config.toml
n_layer = 10
d_model = 256
n_head = 4
n_kv_head = 4
head_dim = 64
d_mlp = 1024
vocab_size = 2048
activation = "relu"
norm = "layernorm"
norm_place = "pre"
norm_eps = 1e-05
positions = "learned"
qk_norm = false
attn_scale = 0.125
bias = "all"
tie_embeddings = false
parallel_block = false
init = "uniform"
init_std_qkv = 0.0213
init_std_o = 0.0
init_std_up = 0.0213
init_std_down = 0.0
optimizer = "soap_variant"
lr = 0.00457
lr_mult_qkv = 0.7
lr_mult_o = 0.644
beta1 = 0.95
beta2 = 0.98
lr_head = 0.00489
grad_clip = 1.0
warmup_steps = 200
schedule = "wsd"
decay_fraction = 1.0
decay_shape = "linear"
final_lr_fraction = 0.1
batch_tokens = [32768, 65536, 98304]
seq_len = 256
doc_mask = false
train_tokens = 312500000
steps = 4935
dataset = "wikipedia_en"
Each number is 128 + 24 x the weight over its row's rms, rounded and kept within 0 to 255. Layers, rows and columns count from 0. The size above them is the row's rms in percent of the matrix's.

# layer 5 attention value, 256x256, rms 0.118, rows 122-127, columns 128-255
size [111 107 106 101 103  96]
[[159 154 122 133 131 133 161 122 134  91  98 161 134 147  92 115 111  49 129 128 136 117 136 115 145  92  87 134  75 133 129 108 123 125 128 153 105 156 164 179 116 132 120 143 134 112 133  96 133 119 172 106 122 114 171 150 122 147 123 119 107  99 100 150 152 139 112 105  89  79  80 151 134 141 154 100 146 149 144 103 129  95 127 131  76 119 130 142 134 151  95 147 133 121 153 160 112 138 169 139 110 110 131 125 147 101 139 157 107 163 143  89 121 167 115  84 126 142 144  76  82 115 111 114 152  89 162  91]
 [140 142 105 118 153 129  95 108 144 129 119 204 161 137 177 112 135 156 160 144 100 106 112 104 130 149 108  67 104  42 145 121 100 156 153 105 105 154  97 113 138  85 132 124 162 124 150 144 123 122 125 140 161  95  80 105 132  97 162 117 146 109 103 175 111 110 128 148 120 150 144 102 114 109 129 143 102 107 119 124 104 118 133  67 132  85 142 137  93 106 108 121 106 126 130 152 171 127 156 117 149 172  91 104 109 122 143  88 136  91 138 130 148 105 146 128 123 133 174 122 125 123 145 151 172 171 131  74]
 [144 144 157 126 131 117 102 129  94 112 163 111 140 184 137 100 103 157 143  93 152 109 131 114 142 167 107  91 113 125 191 138 101  69 128 112 142  82 131 134 159 126 166 134 151  78 140 116 104 136 118 100 113 113 144 140  68 139 132 167 134 100 157 115 127 147  88  95 128 128 157 121 148 168 105 137 134  91  96 163  90 121 117 108 114 143 145 137 133 137 125 156 154 139 112 100 115 149 142 107 118 126  90 108 101 157 123  73 126 110 155 122 121 131 115 122 138 131 180  96 105 161 109 102 141 138 146 128]
 [153 174 146 142 137 125  74 142  96  99 102 117 101 102 108 156  96 162 103 150 123 140 146 123 132 157 107 143 156 141 170 129 136 149  97 139 147 100 133 150 156 156 116 122 122 125 147 115 135 108 153 140 160  99 116 108 119 129 144 122 147 103 140 136 125 175 149 125 123 117 165 100 150  76 133 124  59 140 139 137 118 140 123 135  81 124 129 172 128 130 173 123 140 143 133 127 161 133 116 143 129  94 126 122 137 127  96 166 121 126 117 151 130 131 123 146 134 111 150 148 152 139  98 155 150 137 144 104]
 [130 147 121  85 122  80 102 120 121 114 120 114  81 105 146 155 126 133 110 117  84 104 152 127 144 138 126  78  88  91 162 139 110 119 149 103 132 136 121 124 170 138 118 146 124 159 146 130 112 128 135 120 121 139 171 103 119 146 150 134 131 126 129 123 126 121 135 110  93  89 112 141 123 143 125 121 137 150 105 150 111 128 170 178 163 132 130 106 102 125  80 142 181 132 176 152  98 187 112 113 147 131 109  87 118 129 110 129 153 111 173 123 125 131 108 139 116 116  91 162 100 151 143 143 135 127 167 141]
 [134 151 101 109  69 131 187 109 103 137 163 133 105 147 115 123 131 131 141 141 158  94  95 140 125 119 149 123 150 153 169 120 109 109 105 129 159 116 149 115 126 159  78 112 119 127 162  89 118 134 152 129 123 148 120 138 138 146 123 165 137 121 149 172 121 123  93 138 122 159 159 135 133  87 147 182 131 120 147  86 130 144 113 145 113 112 114 122 130 115 190 130 168 147 202 108 133 114 124 129 141 144 146 142 138 167 113 122 154 132 116 146 123 180 112 113 101 129 111 111  92 125 166  94 131 144 121 100]]
# layer 5 attention output (transposed), 256x256, rms 0.0956, rows 122-127, columns 128-255
size [111 109 114 110 112 103]
[[134 103 114 134 120 148  94 142 109 187 124 133 142  97 112 123 133 198 134 132 107  91  73 137 151 141 149  98 108 109 133  95 142 112 124 103 145 142 115  96 130 166 196 111 141 144 141 156 117 125 154 149 112 123 110  82 132  99 135 118 124 155 143 142 100  69 122 113 145 152 142 155 152 159 131 144 131 121 139 125 154 173 100 135 174 136 121 145  80 139 117 101 160 116 147 118 129 154 131 124 122  97 123  95 155 123 152 118 120 105 124 119 145 148 171 156 138 141 115 103 169 159 117  80 118 113  87  91]
 [106 110 152 132 105  89 121 126  98 128  87  99 160 130 107 137 132 146 132 143 146 145 122 119 172 125 144 151 114 112 151 168 142 114 153 115  94 125 130 115 114  89 100 154 127 152  98 145 123 160 149 157 126 104 134 137 155 157 163  94 149 158 149 138 121 155 108  97 146 144 155 107 145 136 151  77 112 121 147 117 110 104 126 137 106 151 117 104 139 143 143  96 140 137  98 119 137 108 102 160  93 108 203 148 116 132 171 103 134 181 173 113 134  69 108 113 120 122 141 174 128 138 151 115 105 159  94 120]
 [137 121  66 113 125 124 136  86 105 160 117 166 146 129 129 136 128  99 142 109 148 138 120 158 165 105 145 116 110 102  54 128 142 154 149 100 153 180 114 148  74 141  95 173 124 190 153 165 119 161 166 102 137 150 117 115 114 118 127 121 129 151 150 111 131 101 173 144 129 129 135 118 101 109 122 157 112 130 130  98 152 139 134  96 194 170 113 102 158 124 174 103  97 161 131 153 170 117 120 123 138  99 156 118 110 120 121 131 115 146 121 147 113 168 145 140 111 135 115 104 133 117 164 124 141 125 137 153]
 [112 140 113 108 157 103 164 156 155 106 150 117 115 116 123 166 127  93 122 129 106  71 106 144 117  74 115 130 127  85 131 136 107 142 120 104  95 155 125 103 110 145 117 124 102 155 134 125 140 127 130 175 114 135 113 119 164 112  98  96 116 166 154 121 129 116 103 128 132 125 162 162 128 123 125  95 153 140 113 119 134 134  98 122  96 156 150 116 121 127 118 148 142  73 135  97  89  82 137 138 120 115 131 143 105 101 150  74 115 134 128 141 116 132 163 140 162 127 120 114  76 121 161 138 111 117 114 140]
 [128 142 166 123 169 138  77 137 141  96 106 139 117 132 129  98  87 129 161 130 107 100 144 126  82 119 141 151 154 116 121  95 133 135 127 149 148 155 161 125 119 143 114 182 142 146 152 140 121 107 137  87 109 149 112 151 150  88 140 127 112 111 123 157 116 145 124 143 155 130  97 150 161 124 156 136 147 119 118 150 126 133 119 146 129 125  83 112 184 148 133 126  87 123  79 101  79 122 181 122 136 131 153 160 129 133 139 149 105 153  81 165 123 154 120 126 126 134 139 100 111  87 162 147 148 103 136 127]
 [140 119 174 142 151 183 100  97 124 136 152 128 168 135 151 193 107 121 125  56  93 113  90 138 125 133 137 173 146 165 143 119 110 121 188 123 179 135 113 102 120  89 120 165 126 150 105 136 116 139 141 156 117 131 142 139 137 141 145 114 136 121 148  82 120 114 111 131 113 115 114 105 100 150 108 136 117 153 134 131 156 120 130 108 126  98 134 177 153 112 119 134 127 136 124 167 152 133 152 137 134 177 139 105 106 135 179 113 132 148  93 135 134 150 109 123  84 135 153  97  85 107  86 122 113 108 134 143]]
# layer 5 attention query, 256x256, rms 0.116, rows 128-134, columns 128-255
size [ 85  81  86  92  88  97  84]
[[150 120 126 104 135 152 143 162 140 121 145 133  86 117  71  55 168 120 120 136 136 114 129 161 151  76 107 116 129 150 128 151 108 107 183 115 155 112 211 153 123 148 104 103  93 187 123 126 139 130 111 105 103 128 119 134  69  94  94 160 164 155 136  96 105 107 133 119 119 132 134 128 118 119 130 148 135 150 160  78 108 156 139  64 178 166 120 133 108 142 131 153 136 115 127  95 110 141 125 132 179 161  88 147 140 147 109 107 151  93 121 107 118 143 140 128 131 132 124  87 121 102 122  99 111 111 118 116]
 [127 148 149  92 108 120 142 120 119 109 158 122 168 122 114  99 123 132 147 120 135 169 119 101 123 116 150 141 132 123 148 156 111 177 129 147 118 124 142 109 125 148 108 142 125 102 149 164 118 145 154 125 126 121 115 120  97 112 140  70 117 116 106 152 116 153  83 164  83 119 108 123 137  79  93 124 102 161 157 136 137 132 135 126 144 136 116  93 143 132 145 107 103 146 103 169 170  97 151 100 108 103 115 127 166 138 113 162 171 154 156 117 100 131 166 125 101 151 137  96 165 138 112 155 110 152 114  91]
 [141 131 146 147 130  82 143 116 135 179 153 104 129 109  85 196 150  85 117 165  86 122 135  89 149 122  96 116 100 182 136 144 106 129 157 105 115 102 127 173 122 136 149 156 103 123  82 165 162 167 122  92 139 122 120 123 175 108 130 119 132  94 111  92 164 100 128 144 109 110 144 135 149 112 101 105 106 103  94 154  95 110 161  92 105 144 102 172  92 135 113  91 176 149 122 141 156 158 114 114 117 135 130  95 102 128 140 131 127 134 134 135 112 125 118 157 146 128 119 131 141 107 105 109  79 125 130 115]
 [134 135 157 107 122 153  74 125 146 175 135 123 124 154 102 114 125 118 154 170 110 127 136 118 144 109 118 100 117 154 117 147  97 148 110 136 142 132 178 174  89 110 147 105 166 151 104 104 136 137 133 100  97 129 182  94 163 145 153 139 149 109 139 133 116 119 136  96 120 136 114 162 120 116 118 163 106 120 173 101 139 167 116 104  96 138 114 144 100  97 146 117 164 157 168 151 109 118 137 121 182 118 165 125 110 157 135 133 127 115  87 101 128 139 166 123 130 144 125 120 136 157 114  98 164  90 118  93]
 [132 116 120 135 151  64  76  89  98 148 150 118 116 161 133 131 142 154 114 176  99  81 143 147 167  85 118 163 115 111 125 143  91 133 170 123  97 138 164 127 145 140 134 139 107 143 115  95 131 124 118 113 126  86 114 126 107 151 139 122  96 136 118 104  79  97 137 114 137 136 117 138 129 176 145 159 134 101 125 121 132 137 155 122 110 113 141 145 124 105 110 142 105  89 115 138 145 130 107 125 127 124 206  97 132 157 146 105 108 138  83 156 141 110 105 148 146 117 145 117 138 125  94 156 115 104 168 143]
 [103 123 147 106 139 167 136 128  97  95 117 141  81 115 111 102 130 146  92  80 125 101  96 122 113 125 139  98 127 105 145 123 167  62 110 151 122 152  75  81 157 142 137 107 128 123 134 141 103 110 150 170  90 158 115 140 137 111 117 148 104 107  94 129  91 124 121  85 112 122 130 106 121 140  89 151 139 108 133 136 110 140 163 137 140 111  87 121  98 116 139 129  98 111 113 138 115 138 156 129 116 118 124 180 111 117 128 152 133 109 107 109 108  96 127 140 122 109 115 138 103 136 118 151 125 105 130 145]
 [ 84  90 105 165 118 181 100 131  97 120 140 131 101 119 122 196 150 121 111 124 139 156 104 122 164 109 145  82 111 103 166 116 136 144 114 133 123 103  75 161 132 120  92 120 156 102 114 138  87 100 135 125 129 151 103 129 137 114 135 123 146 145 152 156 139 106 149 151 160 151 153 128 139  99  99 113 149 113  80 149  92 141 102 152 137 154 105  84 138 105 156 142  88 133 115 128 162 154 136 156 110 126 161 172 104  94 131 131 171 121 141 122 119  92 142 152 147 130 114 157 124 148 131  93 139 143 134 106]]
# layer 5 attention key, 256x256, rms 0.115, rows 128-133, columns 128-255
size [ 82  87  84  93  79  87]
[[163 127 126 151 143  87 141 160 135 163 151 112  93 143 116 109 115 126 173 101 150 123 159 110 115 113 107 182 186 139 139 114 115 173 114 110 131 115 131 154 134  96 118 164 145 110 113 101 132 163  97 158 126 149  63 139 141 132 101 143 103 164 146 109 163  95  84 108 177 115 144 123 139 139 136  85  98  99 153 117 118 135 155 139 137 137 114 112 123 122 159 132 115 103 119 102 150 122 142 115  93  96 132 130 106 133 142 112 125 140 115 147 136 136 119 125 102 129 169 116 120  90 138  65 136 106 117 155]
 [104 107 145 118 140 178  94 156 128  94 151 138 133 101 124 111 114 129 147 115 101 163 157 113  95 137 118  98 143 117 114 125 144 197 159 155 156 129  84 167 125 149 129 145 173 102 128 141  99 101 128  98 129  96 120 122 168 144 118 103 151 114 137 140 125 133 121 110 142 113 122 110 106 132 101 158 110 131 119 110 136 144  87 165 169 149 141 159 128  90 108 120 119 103 159 126  84 116 105  94 171 145  94 144 162  56 123 136 102 105 104  98 129 129 138 124 131 139 152 190 108  89  92 113 148 144 165 157]
 [129  94  88  92 138  88 120 149 155 140 115 116 112 168 134 160 149 120 144 174 152 172 108 159  96 150 103 115 156 112 115 124 109 121 104 137 121 104 131 165  69 130 127 119 151 158 150  99 140 121  91  93 178 152 125 145 139 134 165 141 121 110  99 150 141 121 117 158 114 132 118 144 135 132 148 134 143 125 107 140 144 129 146 128 154 142 173  89 100 111 153 160 108 138  96 124 104 106 120 142 134 114 136 144 128 110 143 131 100 169  94 170 114 156 131 164 166 160 123 140 132 159 142 108 155 144 140 161]
 [123 155 122 127 113 142 168 169 141 162 110 157 124 140 133 150 140  94 128 137 114 151 128 150 116 167 125 138 130 111 131  63 159 126 118 128  78 141 168 170 138 153 106 160 121 109 150  89 105 179 155 152 144 150 125 185  85 133 103  94 132 129 122 105 142  92 143 162  88  95 149 119 112 155 170 117 132 134  77 143 138 117 123 100 146 117 150 124 146 131 152 141 133 164 149 133 147 125 122 118 126 125 121 115 120 105 157 127 116 143 127 161  92 111 107 162  95 130  91 106 100 101 127 101 108 119 157 106]
 [155 138 114 141 154 114 138 163 102 163  77 139 164 120  94 129 113 135 139 113 144 124 136 129 104 161 102 143  87  95 121 104 149 111 135 190  95 116  73  80 145 101 127 128 127 150 145 114 116 128  82 147 155 127  99  95 102  90 106 120 156 175 110 119 138 146 130 139  90 113 137 113 108 144 156  99 131 113 152  86 148 168 125 104 151  87 107 123  93 143 101 109 122 115 134 127 126 118 175 121 134 106  88 130 158 100 135 115 152 172 116 140 148 131 134 144  75 144 122 164 142 143 125 145 152 108 119 133]
 [ 84 126 138 139 123 148 104 104 122 122 125 121 127 104 109 108 116 112 138 119 125 144 110 166 118 141  89 111 112 151  98 151 107 129  88 130 117 137 130  96 118  69 108 132 138 106 105 131 140 125 132 133 129 108 149 133 108 135 133 166 144 119 133 106 191 117  99  93 126 179 167  97 153  71 147  91 113 164 160 104 124 141 114  83  89 128 138 161 153 102 123 122 142 127 151 123 155 142 104 177 106 150  83 145  98 139 161 170 102  95 118 101 154  72 173 128  74 157  78  88 130 135 161 140 133 146  88 129]]